config.yaml
n_layer: 8
d_model: 640
n_head: 5
n_kv_head: 1
head_dim: 128
d_mlp: 1728
vocab_size: 16384
activation: "swiglu"
norm: "rmsnorm"
norm_place: "pre"
norm_eps: 1e-05
positions: "rope"
rope_base: 10000.0
rope_fraction: 1.0
qk_norm: false
attn_scale: 0.0884
bias: "none"
tie_embeddings: false
parallel_block: false
init: "normal"
init_std_qkv: 0.0141
init_std_o: 0.00353
init_std_up: 0.0141
init_std_down: 0.00215
optimizer: "soap_variant"
lr: 0.00149
lr_mult_qkv: 0.5
lr_mult_o: 1.03
lr_mult_up: 0.96
beta1: 0.95
beta2: 0.95
lr_head: 0.00571
grad_clip: 1.0
warmup_steps: 200
schedule: "wsd"
decay_fraction: 0.64
decay_shape: "linear"
final_lr_fraction: 0.0
batch_tokens: 131072
seq_len: 1024
doc_mask: false
train_tokens: 613300000
steps: 4680
dataset: "wikipedia_en"
Each number is 128 + 24 x the weight over its row's rms, rounded and kept within 0 to 255. Layers, rows and columns count from 0. The size above them is the row's rms in percent of the matrix's.

# layer 5 MLP gate, 1728x640, rms 0.0548, rows 937-950, columns 160-239
size [ 93  98 100 101 103  99 103 103 105  94  97 101  96  97]
[[125 129 128 160  92 134 124 101 112 104 128  86 159  58 138 126 144 121 110 162 132 148 117 136  99 149 127 130 151  93 111 126 144 124  97 120 161 101 100 111 148 142 112  59 125 144 126 149 114 146 110 132 127 117 119 152 123  95 114 144 129 112 134 113 124 151 135 118 141 115 134 141 117 145  69 108 125 147 120  73]
 [109  83 156 122 137 163 160 172  93 161 125 128 134 122 140 135 142 135 149 122  94  99 114 108 142 125 117 158 141 165 176  82 126 139 173  88  88 110 132  89 150 138 141  99 126 147 107 117 121 140 126 137 114 103 142 128 129 109 140 124 114 132 158 143 147 129  94 129  96  96 143 163  90 112 149  71 116 132  97 147]
 [114 149 109 100 136 122 162 110 137  96 152 142 130 135 109 167 110 129 156 132 158 167 144 115 159  99 157 121 103  82 126  71 103 114 142 132 115 144 166 158  98 135 121 124 121 114 178 143 122 122 120 165 116 161  80 134 152 125 152 131 128 144 184 116  67 145 122 148 162 118 142 137 131 124 165  91  93  82 138 128]
 [157 133 126 154 125 127 143 104 109 101 114 146 116 149 144 143 148 135 116 140 145 141  78 173 113 136  71 137 166  92 124 147 145 123 105 166 139 126 125 163 165 131 149 116  89 145 122 126 110 132 119 149 142 103 100 145 155 140 107  99  98 127 141 127  99 167 120 152 122 126 148 127 153 142  96 105 127  88  64 146]
 [128 129 125 100  95 165 140 103 134 103 112 115 152 119 131 107 139  91 114 125 125 134 112 123 139 136 144 104 131  72 109 167 106 143 158 151  97 114 126 110 105 132 140 134 129 164 136 129 101 177 143 161 135 169 155 152 150 115 116 126 116 104 132  76 115 136 165 135 146 166 135 122 148 154 120 130 139 112 101 113]
 [103 178  77  93 145 130 115 146  98 156 125 142 146 105 136 168  82 141 142 125  97 124 116 122 116 122 127 125 151  96 130 100 138  86 123 175 113 125 174 173 167 144 163 162 133 102  92 102 130 133 129 173 115 148 157 145  98 118 152 102  87 152 105 150 153 175 133 116  90 164 148 123 138 129 118 106 179 102 139 159]
 [132 116 167 111 175 101 102 171 165 155 159  71 110 111 134 153 116 101 107 121  94 139 121 130 141 144 111 141  96 125 135 127 123 133 115 107 130  91 129 123 123 153 110 144 114 127 107 119 132 146 151 127 151 108 159 163 136  97 119 134 136 122 102 143 137 112 102 136 112  97 120 147  80 134 110 113 106 158  66 106]
 [113 137 133 141 126 161 161 130 149 135 131 115  50 142 111 151 148 114 164 120  64 118 119 133 131 156 148 141 126 131 158  93 167 104 131  58 135 136 130 115 138  80 131 103 143 154 110 115 102 180 133 151  96 157 142  95 116 109  97 110 122 127 101 144  99 162 124 135 143 113 121 157 109 137 157 162 110 136  98 158]
 [ 84  94 160 169 141 123 158 138 117 133 105 129  86 115  93 114 112 136 155 131 123  99 116 122 128 112 124 146 134 139 120  95 113 125 119 158 174 110 145 143 120 114 127 116 120 119 139 141 106 144 146 112 148 155  90 139 153 121 137 132 120 139 155 148 127 100 139 100 125 137 129 121 101 115 109 159 121 103 132 101]
 [153  92 188 138 115 148 125 114 140  87 108 132 130 119 122 119 162 130 116 142  82 121 108 112 134 135 130 103 166 128 140 141 113 140 133 140 113  99  93 110 123 143 156 154 145  89 123 115 111 133 128 107 109 137 182 137 136 120 123  97 131 149 151 131 105 109  89 134 137 135 115 118 136 115 106 102 173 157 140 127]
 [120 164 127 100 122 152  96  93 130 165 126 116 104 105 130  98 153 146 116 108 111 131 131 132 116 118 134 141 131  73 128 101 156  92 125 107 159 191 143 111 142  95 115 128 132 121 125 129 108 126 137 107 114 113 105 144 118 114 113 166 112 130 135 116 122 191 111 159 125 131 158 126 118 137 137  94 129 138 171 124]
 [108 126 127  98 116 165 135  99 100 132 135 119 132 177 135 117 100 131 139 104 126 129 118 124 107 114 112 132 147 128 102 115 114 181 133 126 148 121 144  94 114 114 114 124 136 150 120 105  97 184 103 121 117 122 118 174 153  89 119 125 143  78 122 150 163 137 144  89 146 110 140 185 119 170 155 102 133 138 146 125]
 [136 139 107 143 159 107 144 191 127 138 139 170  93 139 182 136 149 128 116 126 128 112 155 134 145 135 142 158 125 105 136  93 139 146 103 158 130 105 143 109 147 151 101 132 152 122 137 180 165 115 125  93 118 158 150 139 161 114 148 100 135 146 112 148 167 135 167 157 141 171 154 122 103 118 107 162 167 138 130 111]
 [130 152 133 116 109 116 113 130 124 130 113 160 123 145 146 126 110 111 114 139 127 129 114 122 194 128 117  72 109 112 119 115 133 146 158 127 137 128 133 136 130 141  97 114 125 112 143 114 114 121 148  94 101  78 109 147 147 141 120 134 135 118  98 164 122 128 118 173 102 122 183 127 114 128 120 139 147 146 124 144]]
# layer 5 MLP up, 1728x640, rms 0.0562, rows 937-949, columns 160-239
size [ 99  97  95 105 101  97  97 101 100  93  96  99  96]
[[100 137 158 144 150  69 176 100  78 123 124 105 139 115 164 139 135 150 121 158 140 147 161 126 117 162 114 116 115 146 124 121 151 177 130  94 112 111 107 105 159 156 127 121  86 134 197 155 122 120 112 153 108 168 152 163 147 105 153 142 118 105 174 170  80 125  84 137 110 146 173  94 170 121 117 122 115 142 123  93]
 [127 158 113 178  91  98 117 139 157 103 150 142  95 103 131 162 155 102 149 116 127 111 159 158 148 106 117 159 115 101 161 108 177  94 125 158 131  85 132  95 133 169 125 132  75 151 128  97 129 156 112 148 156 126 104 133 125  99 110 125 129 120  94 133 107 124 123 124 177 148 158 101  79 132 147 109 136 119 115 121]
 [110 121 121  96 147 102 103 101 115  84 110 151 128 160 151 112 123  93  86  87 104 112 151 124 109 148 118 144 111 112 128 131 126  85 118 126 162 141  77 102 131 144 148 111 143 143 154 113 179 140 117 106 116 121 145 141 145 143 138 139 113 115 117 170 150 137 116 137 114 114  81  82 103 106 164 140 125 163 123 143]
 [ 98  98 121 115 104 136 124 130 100  96 129 118 151 122  98 112 127 162 141 120 202 163 102 158 158 138 117 119 140 125  93 140 108 137  83 159 120 113 157 136 166 129 113 106 129 129 155 139 104 131 121 136 161 127 133 143 110  92 109 101 114 103 122  93 143 153 113 161 125  97 126  97 115 126 148 136 144 126 108 134]
 [138  58 135 106  92 125 114 145 143 138 149 125 136 105 136 146 155 145 142 106 167  98 103 170 141 113 111 117  99 112 105 109 134 148 110 163 145 157 145 118 124 131 115 122 128 154 114 131 109 115 137 162 130 121 159 146 148 115 142 132 119 112 136 127 133 125 165  98 168  87 102 173 156 121 116 118  98 137  85  77]
 [101 174 108  86 107 113 117 122 136 107 167 136 136 136 108 112 186 111 109 138 113 110 120 122 152 146 132 144 127 130 197  66 121 130 122  97 156 150 149 151 129 131 100 135 159 140 133  96 106  99 139 153 108 122  88  97  69 105 144 115 114  99 145 138  74 145 128 130 132 139 127 107 134 148 118 165 156 146  96 154]
 [166 112 143 162 159 152 152 131 111 125 129 136 115 169 107 124  79 128 115 128 118 123 110 151 143 157 141 165 160 126 128 148 109 118  98 128 143 105 137 150 150 112 136 136 120 145 133 110 125 157 169 156 162  94 137 125  84 132 123  93  91  87 131 161 100 111 152  76 123 102 124 151 132  93 121 143 148 130 110 132]
 [143 126 118 165 122 115 123  82 134 137 110 168 138 115 159 159 125 183  95 145 112  74 128 118 127 111 136 120 100 130 135 106 131 145 123 125  96 158 109 129 115 113 105 144 170 128 104 134 125  89 106 195  97 172 123 118 156 145 123  95 142 120 144 156 115 152 144 169 103 137  78 152 179 103 139 129 171 126 141 138]
 [145  96 125 143 142 166 141 113 118 106 124  88 131 109 135  67 108 140 140 161 102  91 147 167 103 139 160 106 167 108 125 140 133 142 130 104 107 120 135 140  99 126 111 108 134 130 149 147 177 150 119 145 138 103 142 137 122 140 118 112 124 132 136 136 107 100 138 142 113  95 150 150 155 127 129 121 120 142 127 146]
 [170 121 143 138 118 132  84 143 103 107 143 143 153 141 100 112 152 133 103 118 125 148 112 122  96 139 119 122 134 141 133 168 150 150 141  94 135 125 102 176  89 113 130  96 104 136 159 149 128 158 111 146 128 131 139 178 156 138 127  98 135 140 116 116 133 147 101 153 158 109 142 149 112 115 140 117 149 158 118 120]
 [108  93  99 164 155 133 111 139 164 116 100 107 118  95 103 124  75  86 118 122 114 157 112 147 154 105 132 136 141 138 135 127 138 106 126 122 140 136 106  78 146 158 110 124 135 115 125 123 131 102 148 111 140 133 130 140 106 131 115 100 112 146 111 115 108 103 124 141  87 115 118 166 125 120 120 116  99 153 128 132]
 [153 130 155 144 121 113 129 109 134 146 129 124 124 107 107 134 194 130 140 117 125 173 159 156 125 166 116 139 110 159 144 124 180 123 143 122 170 125 132 146  93  99  92 118 110 129 163 123 110 124 144 105 134 141 138 114 130 126 147 143 136  96 169 140 135 126  94 125 163 114 159 162 104 113 143 110 135 128 122  91]
 [126 125 133 140 118 123 119 165 110 141 139 104 123 127 123 117  98 129 179 125 106  99 162  93 156 150 112 133 152 153 110 103 175 154 120 158 132 131 126 122 130 155 116  86 169 117  92  99 164 108 140 156 160 106 155 148 162 149 103 151 110 122 164  72 152 136 115 141 130 132 136 125 152 110  75 145 128 133 138  86]]
# layer 5 MLP down (transposed), 1728x640, rms 0.0559, rows 937-949, columns 160-239
size [102 100  96 100 103 101 100 102 100  96  94  99  99]
[[104 117 117 127 151 133 165 107 133 134 164 132 165  79 122 145 125 123 128 128 134 126 187 153 145 156 132 120 152 113 145 135 131 105 120  84 169  97 171 117 162 136 126 135  69 132 173 158 128 126 110 129 164 135 142 135 135 139 128 146 147 105 198 116 122 126 107 139 150 120  92 126 141 118 138 159  91 123 118 103]
 [160 115 109 131 141 118 118 150 147 152 131 133  66 133 123 100  88 114 182 128 156 115 138 116 120 146 113  65 157 155 131 136  90 175 164 137 137 142  82 134 120 174 130 152 113 166 128 106 176 117 116 100 108 131 121 102 131 102 145 117 101 127 125 117 143  95 114 152 119 125 184 132 186 112 124 176 143 189 136  94]
 [107 125 177 116 127 134 152 119 115 153 134 117 118 158 183  85 170 169 125 164  92 147 140 194 130 153 157  99 150 119 117 128 151 100 153 119 145 118 134 118 122 141 150 193 143 147 108 147  90 100 142 121 124 114 147 156  96 171 181 101 106 109  94  96 174 139 116 118 109 159  83 177 132 134 154 144  98 142 133 138]
 [122  79 129 127 145 111 151  78 109 137 136 128 112 143  97 119 127 137 151 135 156 109 125  80 130 124 104 123 125 155 103 116  92 115 111 114 133 114 118 108 141 144 114 120 150 106 156 131  89 140 142  89 148 112 171 142 147 148 113 110 143 119 142 112 127 129 116 145 163  99 123 111  71 137 141 114 131  97  93 118]
 [137 116 121 154 155 158 140 135 143 112 126 151 145 170 114 117 109  98 142 116 141 111 167 150 139 126 141 113 158 128 151 122  79 144 192 132 163 145 137 148 107 159 135 123 154 111 169 115 121 129  77 100 132 112 126  95 150 158 110 146 131 113 160 141  88 133 153 125 122 135 168 122 105  74 122 122 128 168 179 119]
 [141 105 138 114 163 153 122 123 114 118 130 144  90 139 107 112  97 170 107  95 112 112 128 152 121 148  92 154  99 139 133 107 114 160 118  94 161 129 120 139 115 125 125 118  87 174 102  80 113 127 142 115 107 144 114 103 122 149 147  74  93 124 120 104 166 127 123 159 136 154 170 106 183 153 110 147 156 126 113 127]
 [120 145 111 116 151 130 155 159 125 124 114 114 138 134 152 127  99  91 121 130 104 148  86 157 173 170 152 132 149 136 155 133 104 117 119 146  93 149 101 153 134 128 147 129  84 142 145 186 158 117 177 107 127 113 129 160 186 123 162 140 142 104 165 158  98 105 110 121 162 117 128 105 101 118 172 151 143 159  92 102]
 [ 84  90  89  99 138 129 153 166 102 128 152 186 116 118 130 161  80 127  68 120 117 121 129 143 183 107 106 135 111 145 158 141 124 114 138 112 150 146 151 111 104 138 140 108 128 142 121 164 129 145 102 148 170 139  75 123 136 139 133  74  99 140 115 214 153 112 129 104 133 123 157 147 164 107 106 116 111 167 137 156]
 [159 119 151 133 138 145 151  79 157 138 132 130 109 141 106 156 121  87 133 107 149  99 150 108 149 135 108 185 154 129 139 114 137 122 116 146  98  89 126 107 137 135 112 151 130 163 147 149 159 109 117 119 105 142 146 125 135 133 133 177 108  94 139 123  86 110 131 126 148 118 114 110 162 118 113  93 160 138 137 155]
 [134 114 116 118 141 122 131 155 120 121 119 111 155 137 132 115 142 135 134 111 172 143  99 129 137 143 155 147 117 124 131 132 123 139 126 159 126 147 131 126 182 115 129 136 128 171 124 126 165  82  97 116 132 104  53 153 118 131 166 167 127 112 171 138 134 107  89 130 125  95 106 143 180 154 111 128  63 121 163  97]
 [115 140 147 153  86 148 107 120 147 143 128 138 104 126  88 115 134 122 133 132 140 126  96 136 126  84 141 124 124 118 115 110 178  81 148 164 102 124  95 183 125 126 114 133 120 164 128 108 149 125 117 114 113 154  96 117 116 153 142 160 113  89 112 106 142  67 126 165 117 138 124 145 108 144 157  93 115 122  97 153]
 [132  91 131 130 132 127 141 134  97 133 126 112 163 116 148 147 135 158 120  94 139 110 110 122 117 165 161 100 138 101 150 174 169 136 135 101 136 128 124 135 117 107  98 144 100 129 112 101 137  95 125 121 104 155 191 109 120 137 103 133 109 145 158  98 144 154 152  99 130 117  92 148 142 150 113 120 104 164  97 112]
 [144 102 150  98 179 129 100  80  77 109 126 175  98 132 145 135 143 152  97  96 146  71 110 159 124 110 136 102  98 129 152 118 115 145 122 142 163 107 127 139 140 175 111 118 121 118 126  74 130  76 139 131 117 119 160 108 138 154 124 129 156 160 124 110 127 130 112 136 126 146 161 170 101 143  91 151 145 181 129  90]]